{"num_hidden_layers": 19, "hidden_size": 320, "num_attention_heads": 5, "num_key_value_heads": 5, "head_dim": 64, "intermediate_size": 1280, "vocab_size": 8192, "hidden_act": "silu", "norm": "rmsnorm", "norm_place": "peri", "norm_eps": 1e-05, "positions": "rope", "rope_theta": 10000.0, "rope_fraction": 1.0, "qk_norm": false, "attn_scale": 0.125, "bias": "qkv", "tie_word_embeddings": true, "parallel_block": false, "extras": ["capped logits"], "init": "normal", "init_std_qkv": 0.0146, "init_std_o": 0.00237, "init_std_up": 0.0146, "init_std_down": 0.00118, "optimizer": "soap_variant", "learning_rate": 0.00266, "lr_mult_o": 1.1, "beta1": 0.95, "beta2": 0.99, "lr_head": 0.0133, "max_grad_norm": 0.5, "warmup_steps": 200, "schedule": "wsd", "decay_fraction": 1.0, "decay_shape": "square", "final_lr_fraction": 0.0, "batch_tokens": 65536, "max_seq_len": 256, "doc_mask": false, "train_tokens": 394100000, "max_steps": 6014, "dataset": "wikipedia_en"}
Each number is 128 + 24 x the weight over its row's rms, rounded and kept within 0 to 255. Layers, rows and columns count from 0. Numbers have three digits each. The size before them is the row's rms in percent of the matrix's.

# layer 5 attention query, 320x320, rms 0.107, rows 281-319, columns 160-319
114:155139114122114158130087110148141121174104132148069142118103115131132108149101126096123146093152141140124154139144161159068102142122112113114136139138082140091150150124117135156117175120090107121135122118097136123109146134162115108106140108107171181146137112094145115093111117111127142124094137142086125106117135183139126149160155121145128135137116134118124102101149137104125140130105168107103124152103098148136117147108083132109104104172117126138122137188115139135136099117082134
103:106111159106123097121168109104129172093121127115079177137135086089138165110123135111117094132124106158098146130077140140123127104090119113105121123097151097135148136143137134101141144107130100120132142139116084114096128126119146095089129112130112111138124127110148144146127117121116136155114129159133148109109158102198115130172130158133142137151115134122163111116124139167164150120128112148109110164110149159117151152125070112119118149127157086123095107116127160129127177121109135
110:117122131098111108117093092105126142115136102131160109098165151142121074169103130146092079121163104117142140122156088192129151119135104108162152132194133154122078118135151140153134144140161125106089126119142135139151081109125111140157103094166117116119135124124126117107109151113112119084129112117128114148127164105102131142078076144127127107080118134130120103121154153113176126088107119133143115130105135125151127094127178147138141138133124182122162172112175083109134160118167134
087:133088161134184114130151149140109090143111154167159137138116105118101117145120150124158115166119125169109146104116081117114140158095112117100130082191120143151108100104139105076097153116103140127093133142114144139159115184092136087110130150146127111110115109081126116105130113116126127150098089155182145154153147131120129132096135167125097125140049164160143167110123126175122106134133140116101135161162120111116119140108104128107121094148138122115118121158131121155119140130107145
098:136071136065163134144147097158124131100108106145110127167116125118082140112091160110116093111177125171116161115077074172097145135064130132124128120129152111162067143138101101126103112113139130123073145109123127152137106121123143127134140155161101110100087136090107100133130101096114132096110130154124156162128132085161092130132093151122133084137099149110103136115158175129155133117131128149109124170149153117105147148176091117170140131143148151120132143141162133150128185100143160
115:120125130123130127091114112151138101151155170125136114098116086080134156116131127139113150122103162132126155127175112091116116134170107084177076119148156128139136112126162123103139113095149127157191109131123110117109136113110133110112165139133172115168119125102122138128171141077120087116127124132145094157111084095115152121138151129155146131130130131163143161130154084149167144107152078097121132150143121108149099144161128089182096085140111154111132093121148076116135133154097092
113:123142144191147081131093132110144117138152130156165112154129075131121140160111128154147153149068127103099106127125134115120158145132126164119131116160126099128129096141150126124128137078114125127165084150118158126145143139096129129119124128124146145158158090142148139058183155151112130181101115128128112128158107135121121165113166122121111133159137115132116145140123121164130139156128119146122143147143153123127150151115105085127162110130118116122140115095138123174117160155079154
104:179123136119108137126124138163098143188162113106145115142140133125135117149140123150081151116157085103089117136103102168139136156108134091159142142135106124116126108121143110118122143120141132142149139112149084115129139142140166139126123138173139131142165093120125170076134127139100135103093104116148164154119135129131116128081141089131129110130124130126150146147129150132132153170148080088130178139124086132186174123149143089135161111108113121096179144171162185150150105144098084
102:127116073123127118120102123097134104143121130159104125114142146120135161089106131123097141156190119129105119106110134129124149131132092145144109070117045124138141133145087159143108093120151147165094155163106116096089113116170132133149078114123146121100191152111157142128112138119186094158109102110131108121119146109160141129112152097111123160140140118155122087113163093139138101139126079126178145131119161105147140106150109123097120078126140127172140124136163134144117109128131177
104:115165157180168124077110126126117085117109155082095138172141120164131102126105131113084116153136087146145120130094146121115131140129142144100146135159137143083148136111130079092157147128141152147176129132115103116143103142106126142123173097134156146116147124159140127138217141140136126121149132126150193148136140086119202157102142083116117136134173135105118186108109123074099128147111130118124080140149131141143153172147115182142199108106132149116155142124098132167151092130143135
104:093105129099136147140129193132084125133148141124131127102111121115114147094150094100152112113104163106112180115111139109137134102097085113118129083093125154127138132163126141117138087128141117123124134112141126119140112088089123109074116135076143162141137139100088122166158100139129137113079116123147136109160180128110097109164094165150129105151150112123139134157157179128117134118104121102161131112147153161137124142083111115141149122160142104154095111140170076097132143135109153
105:078115110142150142165093133136103124114112157097104113171155093105152101133137116171189132118111131146134100108113166129135144069133113165138152136128114140096129143123141130149112115110144150140127144144094125110129185130095144194133145126086125116121165141160098118184163193132101156147117121134098134130153151134141152137150112125104109117171138109113112134129087174118110150081121153123136083129134147160109075169115134145134104128162096105113094145114156142159121108148130139
109:115093113129151129159104104142109136141163109093090118128156105124104153112147128145114092147123131109106128123163162138107125125109077153150158174072105089146151134124141147137140145086090142143113128145104104150092093129157158131137125132135140130129161159166130138145137147143090142156156118123074184158137140073173149117152079155138130133129170127143130122138098125137117114090103078146141122140132131129153140096156136127115101147154149140145143144118157146172119098139114098
103:117090151060106111137125101130178177181162112114173116136155124125130130127114108094131130148112148089047170115146145122099113141148141129172141162117131126134155151140147143118154146088155128182143155097158141091080120124135110177122155111116138120132116110117129133140149139143143048111131134133129141167146108155101137126126143119123071106129131132103134145145128154130138156153118178125150140137131093140089134131119115146124151094107128105102140132090133096107176163143107097
108:122154102090127119132146129145071133131095135091147124167140115103153105112171138139099119138129107137129173128139127109140152167162125134099153175125134125143166112118150097149115168097146124086115073129117074118131128152100144129133174136155161152109168145131122125150101125137084153171130114112106146130140143133154123110132110140107089162103112083121135125131127134112153127127148101134132135142165143142107140139101150126129150130127108162149174152116122162165118100111136175
105:103160129143096125130131154106096122124112125113080116146172135114129142112120132163107123114134101171139136136065108149086133095152107151151138126104129089140127106138152127113111110097101159140106121169166101157126130120135163135145134129123129154124095123142101150139161136120127144115135177148088143154120132121161132098111112107133148137116118104116121142137147129092165128121126098112162084116102152111150110091148143128097119130130146098128172136114137161158162111132150123
108:119114103136146086140156107156089151081101121143109099088121118145125151114138101113160110145148188140157102138146099143092170118131116141119123111088103109138139161201113086096127133087142148115120146152132131129152117122096130126141083159106120103081137118160095118130106120122108119164125149098092162124075130107173136123130124142116181124138145139134137135166159106091156080130140106141122106135130130156121113095163085117112123116123136151118070111125151129154116148147109142
097:135104132127120106144151153125112114101175147138153108129157143120112081135096109147136153138140116123149133139133110146097155130125162142087119180083119158125149137176101112162113143093094163131126151122128080148121109136121119147101099125111147127135084105142157133148145137124115160074122192141103123152148087111143132094085127102061107085112110102087116104171121163115154126107082137132131136130128147111117167119110156154145138097127098124106188134124111153154125118117133128
099:119126109117162147125125158153104110132123119112140082124125164116189156107141123102130166127150110111149156125121128135133138170124082128114109164130132088154117147119105167152133088132096178164137159089127133148124119122147148121093126106112191131116151133150132097147124099135126127111134153084105131140101142137136099117113139128122112133087138117123122092092104127090117140101102070151156144147133169134156133096106100113162118110142108103136161119140083128130174132149161084
108:112148142176112089137125099107075109125157117166123093145124133170174131135153110155143130117122119159127127158139170137149180124161138122089095178103117171136126100166121138144121131129130128141094118136108114094157137121133110126090124093123094142164128099094120120113162137109170115133126126152130125183125148145154124105091170123084115153169114113168097121138113086163122136105083121118094143151167107125172154178121159140108113106126134116160139141106094088109110149121143108
107:098117124113113141114114140135143141115081116112112164122164118122108107115107128132089137124099145129152149142089133122127118095084116110155156121180176137147048156158119112178145126147104119118142150144147148131102120117149118096168144102167106137154119131114148107130108116124099118095121094107147125106147149136123177167134128115125131086139162140082094120075151166147175183146111117109145115121148123129080156126093108133123134109125141129159123139162141131117141116121093162
102:132152118146104108139156096134103132141125124143117103079119155145157129122137146097135148100138142132143176190135121111090148119162079141119107124118100128106080118119141116162144114135072109131110119104100165109144098090127158066119131096129116108092181130114135100104101137074118148147099088120096103143110165170106174094116128117186167139150120102159096153144155108107117098119096118114098112133123132138107097128127125158101094097093120135114098158090118118147134105182128141
097:127099130133135124152139163154119139143137081140126169109146142149119113136085123129161111147116162156123139152096078142096125139124160151071112131145127149106068157155121128136129141106109131147115122111129145114107115152080131126118154119161132129127101111081101105101097132110107159072105122130113134159147105112150164154136161142123106111129062089122125162162125159140127164138119150113076121192116143149079123137113145162126122121099107107134123136101146135121152170109104147
113:075119136141126139175128110111156106125131150113135129093108107133123202098115135119146144158102131117063098110101115080133134137143149135116103109074149124107107106101123090125121129110123121172138137114124121122093114134094181114113110106142087143130127150137121119141087120130118151150120112111129140147155103133160118143163168149136131117187122152130120128139113148157115132179163149134143102152175112129132123154149113105094107120146166084179072149104138108117107115139147179
102:112112120104147075128125106088145146119130130118115146129140126137094130120129150139107070170108110140108155096091146122109153136133134146141159102158118159157147107096133069130115165091115123101142114127111143139151132134105106105138103122128112113126151095105152129145129130133133177152135076133177146107139114103135175151117124126141127097128113171131135111120142161166119112182123152153147148136160088149119153113079130148109171130111163130125104139098142181150110098138124153
099:099113164128148116145134121105161115139123132127147172079097109119145140107135133152154133153088127144102127098112102125156124124118109082101141098155115140116160147096165135107126176133126155141125166127144135132104108153112156120083115159138172167117141124106121138138127125138110122109116134141127128145134137142141139127164108129093122139150071127153198161129071117134125110128128168101130164137100113136106112157101114089077126117125149079135082113100112147118165085165108125
112:154104100120126155154106149169121149140135113128180118073107133143121138159129131120157121089155182094123176131160159120102133137099114132102141110062065138129177145135136121118096124095149111114108125100148130085117121137116125093114111171127116108115138104097131147158136119128102160111120141123140134125116129146086141096102106097062099142120084142157095097152132097086082105120113183112108103122121113126163119110130163192088125105128138142141156110149128104114166124150122115
111:148149136143106132111130107125138135152125143125144150103138126129139116118144138105146082135122125183134139145133113152115151123152121110102130124144129114091121122179143163136146159139125095134083121155108129103108096140128161128132124088139085159113129100119137140101112138089127099152082112128099155123102217161133103126109135174141131125138082152149155099090125126131131114086103134126088097148121155118114143160105131141103113127143125130142088136160155074085104163139172149
102:091110123112167123145090089138129123083148081131121135189137149151160109134125114097146084145139087140124101096107153153142142112074127139107158119109142106137117129159141134125132174117135113116084150152101114147126130127140137132108080123102153120133152115163132091131124140183103134143112112184131166125099141100178111135124105156071132107151157125131111109106128136124135171162109142195121149162125132162142132159117092117138168188137113118104157097133137193162103160087129160
099:145141130141142141132123178185106120172083140145107109112112153133144117169116131107151147114149185155115111160112124120083143157158109142110111108120128138126148114163146152134082122118073112181160100135155160105112155175113133100139150126121108154148098101096143143084110083083170132167078150119124133127134121153128136135117160146157111167154099130170111115143113117124112145110131142104094103166149161092127110159096131154101074084152143119144120126162140095109121126122131142
110:138125136117123109100100087118110099180121086140144107107136080121124106122136086150161163100120114108126089149121132180113133118138107162117125128161111110125121127127133127134144152149098126131127099113130187099154113110095167123154113124141116118102116126165099162074142140140118116122112143103123084113117117145080126137082141107118083100155132141133080130149111160112148154109135172088112114155090138084101114140099127093102150105152124135128151176108104095162123127137126145
077:102176107136121125146090135130119130099154122114114139164142133132193099095128127102129163107143102076141064111161137123174113109146130121137137173102137131106186163135110123129170103151133103117145150145143111137140137110164095158120069147102137152143151158196141145123093137134134131138161153150103108130124120121170111130117133060148158151122208113106146118127106094124139134138106149122157117119112136135155099100145132124131152150139095129113150134156102150147102113116146105
077:105147099139134140129096145132118133086143136119141141126140134156193112116138123119136150085136134081142081123186148120179118103129118081137143160102114142114196148123136132142166111159146109113135151114164108112143125114160120135112064146114122129177165146157139163128110141126135138155164163144125118151116126146130127103100101058111129148115177116132129114138111098113106113130093155110162108104101119149174114094133144132095144136136122141111148115161103113120121103128143064
098:124133110108143140159101180171138099143095143109093074158135119115129107142070131107121120100114146120127103117147112138089084172153113152109138117154133133117134136076120135130120102138119131117131117108155183109158108148130130166109106105173118080122133135104116119074171107113138137160156081093123114137155129137112136116111149075196117171120116109130097140150140128140138139112101161107123069103126144102155147115158172128138155108138148135157110134145139123137115155119146121
100:118089113060102117141137093155200132103111102138138131141139148128140149124150170094101111085120116087138140106143134170147110101082156115117135105107155127131106142146127157122113174127138121106101170084118088186148125108146081135122103123164105149119135134120140086135122118136107139112154124167097133141086134116125074093133077118081127087117132120070122111095146134110164140112116150166132128110143102163157124122129120119142130149134144182097165138158148131142108156081164125
089:134146119113095110150145142136167110128131106135127138117137103142195094150137150100137113071119105094123093110142161155142131116108084104125160133119108157100142138124163135128122179157131097087113138139135121137152113131134102121123093144159076155125138119127142105091087145114110133150150116166098122140105177143153067112101101096147129134119135142103151109109132102111139112103091166128119084131135131120121136122130121138112157093152129163099128133194143114131102161108153129
086:130120139104134119075153082125122129155117114136145139089141130105091135157132114163110125142151122147109154143103110166084143156116112128169113130200155134112091110108124116105089130125125156134169091150134141126130126123101149121151171115154175117120080147113111128126136127110127097065105136113147112128130117118106149149137119194150125099117098127139122165124148158134149143115153097117113164153120142119085132128141133110152095097127125160124124135093139110130143127137128149
110:111111118110162119135124139155098118093128114109184155111140146146149141088156126139146114105124133077136135133136145141168130109082154139117132136101130125147152159099128138108127118133127132116123127101143098095147091115102138085108100150146118083104136120137121190148158098112120101120157160164154116140135090093117137134112110116065063103150123111107118129138120114132134175164146153114131137129085118137180110122119139127111114152115101136127192120119117125148096098134146108
100:104147091089186147167125169148132117132119129092142119137127147135147091156108139088120108119143135106119135087155114111128087119125092132125135140098113138125148181083100080086090101152148154080116148108161151133132103115099111138104113158121143076090148119106126146141140111134104144133172106126157121119129102130126152127133102061134122148111131111102138131132109093134137117148109144123152118132093128126155089101145158150143143122125119134148131133164122158131132107122122114